Weights of a small transformer language model.
Architecture: RMSNorm before and after each block, learned positions, no biases in attention or MLP, capped logits.
Training: a variant of Adam for these matrices, 6397 steps.
Each number is 128 + 24 x the weight over its row's rms, rounded and kept within 0 to 255. Layers, rows and columns count from 0. Numbers have three digits each. The size before them is the row's rms in percent of the matrix's.

# v: layer 6 attention value, 256x224, rms 0.0722, rows 69-127, columns 0-55
# o: layer 6 attention output (transposed), 256x224, rms 0.0628, rows 69-127, columns 0-55
# q: layer 6 attention query, 256x224, rms 0.074, rows 128-181, columns 0-55
# k: layer 6 attention key, 256x224, rms 0.0636, rows 128-180, columns 0-55
v69 113:120093143122139121112169116153125130088080120097182118128136115123122138174124133133125138122136094121114147153109137139108133106133121114125117114092132133067102112111
o69 108:133095054151149133138091156090098126151137120116147150089099096143108129104090135139136136142133131170118155171149137135204129111125135085125126129100131115104110156137
v70 103:141103166115107148125149097140138096147119136163130119144142113113108117136130118118146119084111119149089109125150116133142139126098110124117126156149126133087116128110
o70 101:083140063108154085166137151100118146084150094109170145113102113110139140112153130120101139114152127104119153119101114104160145132147149133124147159106142073148095081130
v71 101:123100158122141130132131125099074138127102113092131127166098129136145157139145117135131093162167124141098143088143103140110117165154180145108139105117085159140123120132
o71 093:108154113100134066131134163115108124085129147180178158047144107107119138076124125170129160126110124133157142151121139136120149113114106122115154111118146118146146145153
v72 095:129141109137144118146090108104152080148108113146116093104140162120135116115122099112133148076103120143101090116142113154107126098135107107126114174132126140130110163138
o72 100:134121123148121127156149113164128183144127097119118133190174111124118151134132152113123116122116166121132102100099115101136112168128156149112128112152122122177135093126
v73 108:139130075136177114099153145110169137085191161124138136119109096133130107177104141146115114126136109188138159145114093116127153135135134117115105093093123107115143165111
o73 108:099128160091074158144102097130103104166149090141148130128131101128128171123131151129135103126174142112093122162124161174149128115109111146091080138135127111116138114151
v74 113:127138104129097145148131159141109149136117101120143114110139160133139121118138102086121149114138143105109141110108162132128126130132126109135104148139116123073120088124
o74 115:118115156146130105123118090123128135105113148102123156149148145107147112138128127163165118135119099133115111135185098126164129118120131122123153118159137119139100131124
v75 112:137117111170126143088137137112144078110125149144130140121133114150147104127160167152100153069134138157133095110136121135130136172106146169087128165086111149145129136110
o75 114:088123134101140100163102123124092157155135149095121122175087134109144171129089142126097108143146147104103082160092164120157116080121125129150106120119147128140119117178
v76 098:114078128103162131140129086128109166089078104102131160160137137127133160123168115146146105161135104100121148114117120141117110154152149140107148118116095141106102111116
o76 094:171152127139112102134127145087105121106110142139131120047122097141124115098121114142143141108100152166153123153170117139155147114136098128125174133129120111121124090149
v77 106:119105117126156116078166086173138103092114109094109144141137116128171141130128136150108117162115111106106148135137118134101113092121101127132117107100091095103119094127
o77 113:146114129096108137150111163106122131115117129157196085067134093113095134166115167137151111155137140144131145184117136122166130114127108142131117129130153109134126132149
v78 113:139113174114073137144165120139116154148101164122160121138142130106105145123120112119166136094127148116163166116128128096163119139103137130135143106146162132165112073126
o78 116:123128098144152099110090151090130101095175127114173127102086119156101098078130099138101162144144108120130114120127130145119128150152134117153197165094105127134150126079
v79 105:126162161131117116127088162098133156143155152125154139129108097121109114108132124139115153165127154117157125153131123122148120147134111113173159120148155109178127127136
o79 113:157146136166119142101149095138163122139141107121040138112140187132175153135133062114123148138136108122136141107136143161068120146143143121157142137128120151125155128116
v80 110:119124110093102123171092127103134117116099134113125108128147174100124139118133118114123178155126160115160184138112138120166109116144141136122131135141138133145134124178
o80 112:165090160187101098070156134166125181114152109138111117096119134153123100149070142103119129154071136142173100086135133144096148142105100125158142140120100139114163123071
v81 126:130132135097165146152164135106114122146123070113080098144117132126169150147118124114167136159151122121072139138128125143120130121136159158103110103165111103162131096145
o81 121:143160130163086136116107111149125114117138145127149137096147121097125057118097126129097130157135101137141143103108143119098143135116131115101108103152156119128131176151
v82 094:140144133131104152165153146137145152128175088116134139118088100134155128119121121126130134115130126176164093122141142132101134139110146153107120114085118149165118089102
o82 088:112149147082159163112113099118107090129124131124149097172150134140083103109128129122124139099143090099107112147136134109089120141150146125110176099152154146128158138171
v83 097:135113117109135135149146170115170178124159094119092139121144122151157189098087117119125162109136116129125100189107132125119136112132143125127137145133140107131171161089
o83 091:086118150101121146117131127134107081134119178116173099196135125140096055150187168139121119090162115104090173119141130136135081141107150146119114120123138162114146120162
v84 096:127131121108090147140163117067144095113116112141119138117093142128149092116137109136126163079115159152133103119097157113147109172106154174083112135132128128141124094102
o84 099:123137150110150076143078135125111181114159151110156091179119131113122093111114160104124127147113113106126120100139171153102132101134102132123168155111116151125159115135
v85 099:141095160146112133093151119151121114127135128133147163157142081152132118102148167148120119135125123102098105119157130124110132128097125140134145106127110117157116108125
o85 092:147142090142131119161117138137145117111132157139105110036116130095120151178120075113152152126143115147138170155112162154114131077149143098136140123138169122114120138169
v86 090:123122138152135116102133145092106110134114133135128142145123099114129129114155155154117076115148101128121139106123138135106132134135150152114141080124120121158103121123
o86 085:156150103108113124150095095133140102122151184150120140098131144111118164156116116137118140144126140143107098135164159132123096103147094090083118118115144155102155180141
v87 096:137118121122108125117131111125096122149084132131121145128164113126132149126114118149102119103142087167125154125115123121120120109124092110172138102126119143161134160143
o87 093:132123148097141132103112150161113128125144120172136134095122119175100153165136141118132136064117147156088114169134102159144071154167164079080135126117116136091132104132
v88 092:133125147107140129123124131140126160168130163111158121137174139100084131133101142102176074099129103118174125110115113148132135103133092112165147129157126155107128128112
o88 089:135094125159111155095157141125154083142103147121058133126094153150123105134125079140123149094112111162119135116136123100122131141148160113131111132150123114097097133115
v89 112:116108157120096122124114133172144169143184123113138138143093117112125102085184153135115125141122147122120134149145104142069116142113115148107132131110170135095115107130
o89 110:125150058152154136164149117107157116113137123125155164077137105113108143133112094157158110139135113143136196126094133128117155100104125131138129146151117111146135182104
v90 101:136119147133067143104143110181146129149148107097111138144144093115156126101151148114131123155144153156135161140146135127075135117109129152118129113112108129133129083101
o90 101:120115100102149132142113150106093109080135148115186144091135112116090104160147136124160162093148066130146174154096141135126131106152132106125109113135166152072141160151
v91 098:105126161108121117103173078171104139075113142077131147135134137105085162132130149133164042139165079120125172111116117164153110113140142113122161089159140136139122126144
o91 087:235141078128106176140109193100133091138127143111148138057073140182114114135123092155117164155132116171125132135156175150124162128152120114129118145106125150096120181082
v92 105:120138095141079132134147152105145106100140105118129161127101120154147138156128163166105179125140141141137151168116131088138090157112181152095158121101136076142142118100
o92 109:117096143114158131115085133140112160161139151129125107135123123128102149147121168130124104141132134117118119144145143159118097087086069088142103177091112168105146166161
v93 103:109144146159134103107083145110134138181169089133104085113147120139111092095135151096121149088124119111144092117149109147108148119145088126145129147169164118110142161125
o93 112:137120098132123138130183095161166111129097136115033164204161130114132154124115093129129094138121152111116126137109150097131095161110160123126096121133113140149106132119
v94 112:131097081121141135117046128074096085140163096114118125132143144138144133103128121116118118159131131141095133076115131127121113143123157110093120126096127166132101136127
o94 117:161157183142112106131171121174103158111113121156067112134112116123117149139116082094166145090065133161142094143126159100132132093137113114129156102142105156116136116126
v95 103:123140097184122111108135118140106150127173171126145156130137105147112156131120152178094112102125089128147140107110121112152127155121126116168114112098129148135144123147
o95 094:132138147113155122122121131109125088118104097163080124118085148143125163172126101118136130127131157118135118182145129106128122134184141103131119109138125122121102140147
v96 094:123153085133133135113105144141104148157126127140091161134172105123133153148117134150130099189135138106068170143127149176104140121134090098155140139106104135130140137152
o96 085:081095160111119143132140115141138124113101138145116150088127137087155117165165135123150125088141136136135154141116093101130126140109152110058087119147178126131094130137
v97 091:131115103109143118180146146091122171117124166135133153128132187125127144129084108127152124103127153165142118116125123132151111167127171132098111108109154166148165131148
o97 084:091145161094119125102142148113144124133144147131125123130120125143108086114127145113110122117127095085123102066102116085113154116148139166089123140130109107147144080096
v98 102:121136099128126106142156118113145060088102123130113118124108136122151120140179133157144181123109177109161110120118153095168133152116132163106113142120147096124135131148
o98 094:138146171144132111148092093107153186138114132120109104159092095126143117121079123109136103174120092140120088123135122121132139126122108138137124124129114128173135125112
v99 103:138174153121143113162108127113110148108098162137126130121143167113099113139102138092143074170140123085117116081115142135169136130140117119153123112146132142151143146142
o99 100:139144148128106129068168155125160111147108112122103127106140131115197139113137107160127152110128102159110086118144111120094149134132123142137137106164106115141116116076
v100 098:127099119138170119184092136104137153140117127134170080115141161132116132168104149123139119121127130116133157116109096121157116125156095088131117153102124166114129183155
o100 098:124114132160084152082143110163121113130124124142061164114133127163134150102087099135119107141073182156139075123140118114168154148106122125134106125144093123126144108104
v101 095:137125086177154112119108137120161140117159086137118138100147123144129145073138153086079150174114127101147117145125158132108108099103089129155150134108150104145144125129
o101 092:163149154137131189122172145167137114140101131122099104181089104128106106197091083125188113107133130166131133172140156123137113122128150126142111114182119165135118146134
v102 111:134110104166145130135132162090119096104179114106144116103105158139152103143122137127112162116112106094179128087129148120115150167141141176086094131109146121087130147116
o102 109:102125122163142100103147091134102145142099122139127141195116109143115134133126140119170088123111120138071082153124166114159165087101078139102114105161100164117128161116
v103 108:109122112137181133138128130131113123080135091097122122145132137130150119154133130123128092136127093144139164108120120136092120125161148154117099121085098134112097108129
o103 111:130136132140125096150140109127122130142102167149122129100159108117122124088077152141157108108090149170128151131133142110153153106131075127125087104166140125129111152180
v104 098:137157130118097121196089147137100136130123157106142110124145194102106120131086102122155161164120154090181086123166135130111116125115088148149142173099152128152117117163
o104 099:145141150170182145103162100137171154168111104124083160152149151136149095111124108124100121156109109124162131078088079105094170163100144128144153126155127121168141133091
v105 106:135136113141108106138146116117123161091126168139096168120155112118131177122145154147161095132145120126121121143100105108161128133116137162137109084121139085191152176116
o105 100:167142130100109160111107152122142078145158106146154091134076124135107113160114112136108158155127104137112095123121154163074107143144116122134118150151116124111162122115
v106 100:129131098116113139103174083123153073093098122125126137134122089148165115137145120140137157105146108134065142131128140121159127127104152129112115137117113107122085121125
o106 092:099094132103106128123058157113070166129142122112174097104126126104125153163095210098143133104161158139117170150126150153141128118136107132127111129097152135073126109147
v107 104:133117117061134151125145130121148130122155122106133145149076112125137098160119151148123125180142149148094146144127132133139118167110193141099086118110119102083105110122
o107 101:094115098132128164105125141107070142135139107107165126087132158136110134129165132118132128112155081135124178108115133139117133090099106155137105152137118123105137170126
v108 108:126117081135128115132097119134127131074114155115178135113148177128105127121146101132088161126108117126157142120120136141135117143115120117114146123093138152082112110131
o108 102:160116150170145142153162123110141156155115105126122127131091097148125124100104153140135096112120140160114102122135115117143153102122127160109147145152075104156141115093
v109 091:136118184129117136183137200092174156145149149153119134136081126131156099120132110135165160104099183114132102172150116120118116148109137154110127153140175126115132120097
o109 086:064148031158169112087119095115121103137149154088113120180139158113134101099133114095096132143170115069106145056126126114122125112096153155134159148119124154147145146129
v110 115:126160120119144107102104102118093117128116151133143143128121107110099153148103132146132076138130103130105127121114101124174148074150131105154146141159113099137147177129
o110 105:197142155148106154151116117142159132150142119132083112129119165154157130129143083142094157118109184129152128125151145170118102166139150124127089137108121159114136099110
v111 105:128125107129140134145112148112135122142112136135139130123140147116138175193094135122132094108125129123113140163098127128129128101153133125149103117115125078137140198102
o111 101:136102145106134145104117093128127129177131133136135116129138117142123090113142148133100134132110151150125096070162151161107117140086128118113104133142111146108133105136
v112 110:123131117177113142096155108150126114119109150134149132121151158131119125148132112128117131067097111132160110124141142127095127097106090109160118149096117155074125135114
o112 117:118080119108164119159099138101131132144106125163128112166141125150112133115143156111143105111136162110137138140132139120163125129154149115118122128112145121136100101118
v113 106:141097134132143151168134116110114119147120138140132084130101151140139099173119119111126152096134139152112139122145107139127106163108127117086113142096144154115105129131
o113 107:103152112118133122127106104125109131132156107123159175106181098097138135079088146120099116135144140114114104093093132084175153109109126139114129148124115088147120119128
v114 103:121138125132111138136089145114101097123140108132113107142082151123137079109156127137118110141152149142128149096141150132103112172125169153066150108135152150145111067099
o114 103:157168125142124101125154125142117160120141161129124143108142145103152148101087099127130153132115112111126109129122140117108167084094054118151172122128110146150156178148
v115 098:139093117104138141108108160137159122129180140147116179126135116148127111081145107157106179128110143096139088149148114129154101167100112146114128121132133114099134108114
o115 091:088140145151132160128163141112097125114099128106106085165085141114162136190113128094133096134142105113129128138090141105118143102130139146170132154139134171140112124137
v116 099:130137086116132139129156147117130075149150098119094152107135101139151115131122138145111147140120127166105103149136114119131140122151178139096124132124149104174119130113
o116 093:067124148101131121184115074134117155135121128138215117194134105083116132151149213120120102121142132123101151132120116141111112155103124100077087121128136143125148137134
v117 090:159089094135117140133092099117118085146114163153097135126166168152125122104114129125105180109102183152138118117143134113159136137122150125140140164145120136128141125142
o117 087:097132194118104071146165154162128195114151103152154116141111141100115119169151150090118120113123111093143086110092102111105118116137127143122145133120113125140136090104
v118 102:131125115086127125139162101142181145090095151133142141137110134121131126166091102139146133148127168158090180159114130134162115154121142108110113122102134104119114120139
o118 105:139127113123124132084099138103124158130163092119143108063139129122144126121115198097141146165119120107172157082112126148128158113112129150121134160109109117113128121093
v119 100:131117142149125116127122160130174161091132162130151170124112100123143111064144118096120124118113141172158135140126126134152104162117125105097132123110146146105114097115
o119 104:123132136154116144110142113096095097121125155118110119134099124122125147145130178163138154114177099136062129131140128103145161102120146160102139157136107140147134123152
v120 104:141100137126168139113119140148164126087135155148167126120122144153097079133137115122096144061118155137161095127121101125132130171152108105113120137160113155064140168124
o120 101:106138138112099109143128141105111124148110111118118134158104142127165151094102122117143089137132119112084119109131132129169154120094115193135126114113130136160118100155
v121 108:128113102134124121080146123146174141134137146151145143121113087153113118135131113158106160112118137140117101195153109103155102133131113088114119135132132100091150169114
o121 114:105126132127136151145107140092110120134132078103175110145124124114141155155146181108134076170154153096136125115127129155176133127111168163123099176111121139138109120113
v122 108:118143102128138133170110181133156126147144116129157123124126163121147104177074104092150148138124126141132134135117153133082122125144139110142117134110118109092127127143
o122 107:091093135151141133106154067160142155148113137124121129150169126131140107123153151116146116118117124107133165087129092110122136113088130132099103112152137125126107127133
v123 102:127112102107100139152140146106154132163159113160121112126126146141135133098136120147099178117103110111164127148147158124143102131098120143123125150103144137129123090145
o123 103:091106139128164132144157106143078129100122126124115121162106132104096072193156158104141104097117104132154155123115104070116145121152140108107140111144110155117111146127
v124 092:142103133087153123168163134128144123113135114112151088157097124114141139149100178154142145146161125107124139168142096105137127168108133152086114098106140129158130117149
o124 091:122159116180130190099122144142152118148154073113086149049131095122097104112058124121089118157130124132163109098073158123141135117102092124138092127127121120158135189130
v125 105:129138136125083127167141163103155143130157155122137118133123122117109120140091136130143129119125161156178136158145122113133127157115157132137120122113157160187166114125
o125 107:100084123068145095084114135136114117131150125139175116140129133155077117114146161106087135121159117066123151082120157150075132148121128148102140137116117140132147128127
v126 111:122097107148143136113144189130141141121162126151090140104140117133152120111140145124112166055106115134135085134125133124103155140123110130099122164110146091123163163107
o126 104:071159113105137108141123075142147112118115126131126136255129097138149123145144134131170098124156131091094115136101104111151097084126150114089134116140161133112107101127
v127 109:139131129076115118153124124115114160148097154149115123137132142116104140170072124117201100152146141164096157143121100145167136155140132107143112128145142131142142143147
o127 117:119149115074117131101134161130134123122160088117205149100134130131129100118180146116109173129137106101135138066118120147090119147108160137086152155120105096124119098083
q128 092:112116104092078115133132109082141114145126091144144142104154118115104088128110104119146151130140115109146130120153137120124097108141062175148137155138148110141113090115
k128 090:010143112146098108113126145115127117158120150096122123082094153113130144119120127117108106124135159117111149148120125139159107137121099115133101115122144129158131159158
q129 080:100128110157114090119113140107115142141137119112135123145147113111141108086099122085122126142121128107136110111107114123116073137182140168134138152089143140141122148151
k129 089:163121110111137153140101129139137125142138143145125118139125140126124154132155107154133142103103141123117133082166132126095111150116131095109095175150127121112125122157
q130 083:129172115121137129137115116109149145112157139155098157201119101090127083107163124108123117121089125084111118145119136140085142127134130157095104168116134127135152158136
k130 089:066120134129139089166143129098134127135164121144122133160129140124131142137138144131150122162138124130116130119111142094156124139102104125121113141124148143134143130135
q131 082:123106162117082098134148148082113151163147114167130126089093097148131102098129082107134136128104145132139119125160135152129169117086080137142145116148142112149122114118
k131 084:085136148112123095117134126112143152122102137129129154089130132106098097144145153106131104140098137118132120149112124123143141161120126153131116136126161153125144115117
q132 082:099084177148131136087127129112145123090110124144105120075102151148162116099142127108145137113169110160131108120152134140160192136092106134157127150128175156140121123093
k132 092:113113161125087148128141111116126131116128134128150147109139111123121135155107132111130111128080115174128115145090127126124142132114137116135146097141090089134113144079
q133 085:099095110102086129158136102120137108177133091179115143120132128134122122117146150161124146095163089085148098134167149112179110165121131170137123166129112114122103119102
k133 092:050150109132129111125141151091149099136089122125112124141120130158138159112116123108176135103128144119119124126136099094160090144154144104128120117154119128119096155133
q134 082:101093157146078094124148103140101114103107157124105105063137144142119135129124107130124119142128138146154131158145080121168105132107167165146136146129118155118131104114
k134 088:106157139157138101120125102132138111113128145122148137114153124105102135115119149149129132120148094131103129132127114148120143127108137144140148104114127077158116116138
q135 080:101124109116131109140110112150107175124148119149146174093145120129087129123092143087149117111109131106131136127134140164124082133128108148132112115125126118132097125097
k135 089:057113141136105083139125101107143107101127111108092122117089123098151089145141134119121145157116095123119148122102114084132120109143104141124154139100155124141133132170
q136 079:146134142116141143128109116108145136138110111136107138148086097119192100137165164124116118137114162110162133110123146116129140147114120171118114116092137101149118159129
k136 085:069123154121136080133124156125108126114126133121117167133144134122122110134152114093133142123093188116098117133095131126136130130108096143139139124116152153137131137143
q137 083:121143108142159181111119117122134112161137095149105131172091146184143120115114146139115157124124070105089096128156146122157103141089127094121094137145097142109094099121
k137 091:155094135124130182118127136085121134133146121117124143175156113115141131146130120121112132122130116135126120110139132112121112143124122126123114159139127097114123136105
q138 072:149170160098138109118131102107110123157154152167133165124103092084122144095122149147140114119095173146133149141162153137122121154149122173095124110113109098146161152099
k138 083:066137127104138061146111136131150142095135125124143130148113115126135117130109130109117119147106126118108115134086118133158141120132130171120154106101156136129121114146
q139 083:112097127136085096116164152123133162126135146156138114152157139165128122109095131123139126121146139128151095122120140106142164175152096124168114138160150142120095145135
k139 087:106130142154103111151148129120143127110124143141122168121096134175129102172128107111134140098086106116148128144088151124132140130152127142107152158135150140112140123111
q140 087:160168085124154159160136106112151092118111125144091117097124181161177137113110103111123116164087176134144137141103122139183109158139087121129119132135119141102091097096
k140 091:122136105096159096125120155107158129124157118125191159100127103096117109155146137115131155101166151130144129148110125079111097121155123128148141142072159121148105135155
q141 081:128107120143154181150159129114146134124169153162148134195123118160134148163109179141137131158169127138106150083106117125147132100096098106104101145091124095121106139133
k141 089:166142084096127188151137122136127117144140107127111155158116140144135133128138118111104136081104097094143112116135156103124113109143133153106106143127103128133124116124
q142 084:108144143158155148096151139126135131166141133148085128159101130149111155109134118082134113125121070148121102154121166088129130116100080120143117143139122111111120140107
k142 089:029105096134142107129125132123105135148146111105136141154138135159135105129119149129136131147111094080105100130105143110165137112126084149148112139150118148110102108130
q143 097:169147139147202127129093164151143131130121109129128109115135097099129142129117096106101130161069145152122156171128171158081136124124068128137144090154138139130143117171
k143 101:172108127104113113087094120122105151133142142112124136087117144119103113124096159125080110128135188115131158190157126165111128100111103109090084132132131141119138107156
q144 073:154125109118143133118119117194105149153122108138080112189124134140114169175163127121085087101105107096078114169139159118093117103136155129109177071150128119099113127169
k144 082:086162139164164104146103143141122124110132163152126154151159151121097137094102171137114139146135117128139121111111127106133172116160141159132122173120147123114155113155
q145 075:167160146131135129110092139134124177115152144138134137201099109137141112114141143095136112142118150128072121141114177125087160143095088123089106097106112154087125119161
k145 089:082148123153165092129137114121108150113150140136115160157143111156135107124112127110097119115112141111139120117089122102137123106111123134121099114132169141130144136133
q146 088:126125095137074156172165115115149080142162142112092128207164122149129147119124118164135165120107135107106130095135116113153064131142151171098085159088128110112137096131
k146 095:094138106128117116142148127112135116183132119161129151182130130154125116158160120098141111123168117101150088092115110079130099142126125116129114153129134170139122132116
q147 081:127058161138100128114146110116129128134100116125145123126168134168135134139136154106137109116120140148112146122105135123140156142072144097117147142111085153150127136152
k147 086:150151142122143147168173115120093106118103163131094147134069129118149119160176119154130137152122099101136139141138146079137083133154136160131151099164136110115133146083
q148 084:123126178116116096131122144140155153096112125137149113101139123120131075151090139142100096127132112161124141089113137121073174125137125110121138086139156138167095142136
k148 091:134124162161100112119143140175106160083141142135096136100127143171165166114114110103163128161129160150136137133136142162078171140126158128128142118132134139118142116136
q149 068:094104145125142131110118120092148114162125129154123097174128084162145098111092147136104129086157119104155124083130116163168110137165124152169136105122095120146159165125
k149 087:203110126125112198119112134122151123173132136128149101158120148137144124154159113156129169134117100151136133117150146134123124159112139121114152180153122136108122111115
q150 090:126182100158122152101119149148131135161155095163126120176128089142112117122100138100119084118096108094116085116167144110075109172129169145163129109144120126168109142118
k150 096:078148133120121056125108162133107121098155121113123150131131142160112125122161108134132144123107126122147118112089142100155117125136125125142141130142138129101131129147
q151 086:154132145102152104113114130138108079104066095101109142078122137132107143129137106088145116135084153155120160151095091126159120084130132105155173109123138093126088106142
k151 092:085138123116130084121116112125126114110109173079128101018164097084117100118152144149140126111157157130144138148109094127108135124125141140136139117133162129154137130158
q152 078:125122088140089089134124142082106159111156129181132113170086118111123129122114142149140108105136141113114110137163107120093106144126114163113092171115150154111155126156
k152 088:182118135119091210136152125135145133145128137154134121159152135143137147123128077147128165149155130145124124127147140134148110170145147120118104139126092105109149142128
q153 083:158173094135173120112115118136137144140133113122141135131118135091144137140156168093119114150127162112114111157132126123156077127164097147143097133121128133158116117111
k153 087:070143124106155092156102111105134122101127121106128143135108128122131109120143119149097150127117155117115125134098125121133149142123092118112133126121166138120124133165
q154 083:147132133133127091138124150125156131066115128155101129089108091112114142126153101103157127119117131167151158113113121139106100108133100108166127140163158116108102078123
k154 087:163142121109131189141136130152089155132112124113138105067113142116159114124130160127150142180132114133124155115129147136120143146101142104120155132140134120130127150134
q155 086:147103164134115102082101112139121098122118147078171117090120129102097075127138120109126121139142174141148159144129101163106142084105105102154128097115146132141133092176
k155 093:196126148116098180114097145125146147153108148105127119042147116099107158104140154148123123109112146162145143118164127188140146126137111144114143097129120132155121125133
q156 073:106130086173097126131129140134110121146168108160116109130158131148147174069113163151129125155109123113130084148144130108150151123152114166145118135128123161148106125141
k156 085:065157131112150083119126132124136130129145143097130156128100128171119086140132121102134113123137143107140129118102115118103134120149095130103121118112168124104128125123
q157 088:129135155138142134150164152173114129118132137178111142114107154131092180124130124106175134136132102122129162141084117120061127116120150119134115155130136171086078151142
k157 091:169135110135150153147148118142135119103125114150107121112160131159186126163100122126128151120123111150120122137086152108160135136136122087106116118122121138131151139135
q158 093:116116121122115134141133142116136177110149132139099143186147152090101139105122153086164120137145084114083129123111157096146113134134122115131121161100114133083105118139
k158 091:085132092117124144164126119106118146162170111133117131172102114118157107151098143138113145143115112088145119109098122113135129115125100145119088151135115150137139158122
q159 077:084086157140142109086107155120131080157138076133148098147123070162108089119120126141151131101164160137137136127137130141146119167123112153117123133158171127126154155143
k159 088:219134095123117202117141128104139134146135163134127097153143150154146167124152117140130145122084113154134120154180147137104134164121130104108127147150082127112140112125
q160 080:127133128137084117127141087134126179118156149165101146185161124119141163114143105120153144112129110115109117089118128132127058147116164188129116081105114105132146158113
k160 087:072139119140130082127147135148127116154152123143126128164132124146144082116135135118112113125107126085127132098111147084128139126123126109129088138122135143132130111176
q161 080:131110150161136144143162098184090149111126149128132100153109150152122136136131143120110128137148090128090092152157110115117117134055145120132137124130095080133162106096
k161 082:071139133139164110136076116111125172138139098132130152153167123122126142126147125095139138117158113110104133081131147079108171109126126119188156118127090160128125162140
q162 084:117133081137124154112115105189120156154161118143091150212117125080113141155100146141098129147135078067076087126162124114110101120116147131139147129117116117139115150122
k162 091:033124127133121077127117148117119135100160114138128129178145148150120153121109142126125126116122076094119117112094130123115116121146126141148134138129124112096153124130
q163 094:082115119084111069130156121093143147091140142136124133086090114125082121108104134147108138116145120109162152119155125121064117149127146171130141160164155155117158149129
k163 093:156130120163121159111112143144114120135128098110142092098152133141160134116115129132121126120143121145124115142135134137153118134126140113133151113105114107109112130123
q164 077:131113102156172130107158131128139170117151143105114111147085131185130082132134135137089139126142118147157164125119118095167169102085057074112102120125126135088135125106
k164 088:211112130119103213113129139124143122129109133116121122131136127112147138123128160123157134132147106112116108132151167135111135119126136136108116161109101094127126118112
q165 086:076092112108066127116127118113116139109159116109102132119087141095123103139103154144106142090119157147139161081114127140151165126146127143122109120125163096105139087118
k165 090:147120158117105161120124128120134136160114131134132108124137095116123133124116115138138121133129101093162128124147145148105095150141135132133119126119122131117123123112
q166 091:129122116161147168119178126142127156105132156146104128198140107149130131106143093098148144101092096150100135115103148089126100141094111123130113104101122132152109134122
k166 102:129124106084097152159139100132128139132154083156131152178110136097155108136132144135125140115135100095134090087124138095155137157092117131128101128153124123106162131107
q167 083:134156107097173118101121111114129119099102141079121127151104096117120123136147119158131113140088072129111133146153101138146125126157102130136151107107097134135161120133
k167 090:074124107157148062129126103155119081123153128119131119138172120130125137101143176156134120121188141114099136134108127128117146097122130129128113137141152113128132131129
q168 085:107170104097135132117124129109102132101110167103140117074127142119101137136104102136165141119129146139170146139100099109117117148142063138154132145115127183124086098109
k168 095:087098141143111110116118121088117122152104131098145143077138112097159103140165122131108125149088157128138152123139131178173085129115096146172139139125160116144112115116
q169 074:125132088126165151132143132156119118144174083117102126145148122060136147150147106088117148119115096135110085112143134130131160109103123130139142092134110048118144114119
k169 087:036147147134113043117113130146108124093121102127137157121117101145085145107130158108113108127122123075109138122114113113109132100154120141147148121123129142125156124137
q170 093:164117132158169171125123105139130161128118136160104144140138147151146149125129109115135109161111154145132125141120141120110179165102114114093131110123094131152159150117
k170 091:154119143093137115122157128118157128125120125137122137137126123144132113142134127124121140112096119153113114136129130118148130115137105128112113124121125155128110122145
q171 086:131129112107108092172119158097138140092115123088152121067125119103123082137151138128130158110163137123153128105107123142146142138191156110149162123125163149144095121124
k171 089:063127164138132071134149127119132102118125112136117127060116138148124142102118114151130104137136132140128145110131103132114108117115162131126138120122133132106136142090
q172 081:138124144152166128141138105084128109140082128130118135070088129094116123079094134089148121128109127163147094138109128140099146142168109091167150185164118135096169124148
k172 090:146118156119111153116094147118131114101127105102146096093130105115150089138116096141110147144128120132134150152122109130178134112120135132130143122107127139170089137107
q173 073:117098128161115089149159109131101098152138153182144129139127103133141159141100117135130109126137126167108145137081103107124133163117110134123084115123144115129141093162
k173 084:167097128106108171123145120130129112139136147125122154129141149140149127136133085137151124123136101088184136088139147164117121096131167116114123148097084148113138151109
q174 094:132152112129147113122076147114136162145146137103143101157120111138148144133120124136113135151115137107135103154155113167098125119195112167149112119153134099147174126124
k174 097:111131095111129133076085151113118135181137105116188136146127130092107115095108113166092110109122135113118143131152146159128143138105106135116120158143107154121118127156
q175 097:112159126102113131143119123103117087141095130124116123096152126161130122168127122155128143094134149171131127154138121114156159126148119095150140131160113154115118126136
k175 102:190121154152143142127149139117138095127084153117168122074120123163130135124115108143167109083147117140145134133130132124135138125156133104117150149103120123133096125102
q176 089:132102092135125158111170118097145127146128152130103142089131120174160137122134140138148160114158136110121119139115161110182138124119104132121112142112116125102117108089
k176 097:076109115115110128100133093103127094161127128111109180142101116136132111179134169123106114107129109144099098115101128076163123096117123120114095128116130106134100139101
q177 081:099138151145112128121133156094133112129137147140136112106156119163083126096118136140168094110133111156143095145139144170149153127122092127171160183174151156128141149105
k177 088:111127145129115130104130134139133120128105150119145132121107140137145156157157146127142137137129123182141129130153108127144172098105111123159118094133129086127118122102
q178 077:096187136143134133109119136195109126118112124106145133135148121111083168112112102141111080165098119084136100139126143148144115100130108124157186120141126095135165141160
k178 090:070135110145121055114117138135132123115131117127132141108156146125140133110126128132122125106133161115131160129115102125112133103161123135163127115136143140146125116162
q179 085:098091169137116128109130112165138141130125151148093136109140139145100136108078131114139120088102069171134135128142139122151175133095138131115109160121104111143121139111
k179 090:159116129147136152121171126112118128142134129162090148151113123179156144169138126125165109166116108151147140117143148121108147134106129107124137114126105137135121114065
q180 083:106119125115125094137174165097128106118132148186121138078145103121123118112111139119167130113114119149135119115127147133166148173162132137121120163139170149142142124129
k180 089:088118161105083094158146115102149119090105092121125147081104110128162136151137094100093113127084133134149107123092116131146145110098148162092143128133112117138086142085
q181 087:082165141126118147112117184123116166171133128097121137095117118132139118124119135096130143097119091081150135129150152139130121134114062129149123121142109100114127104085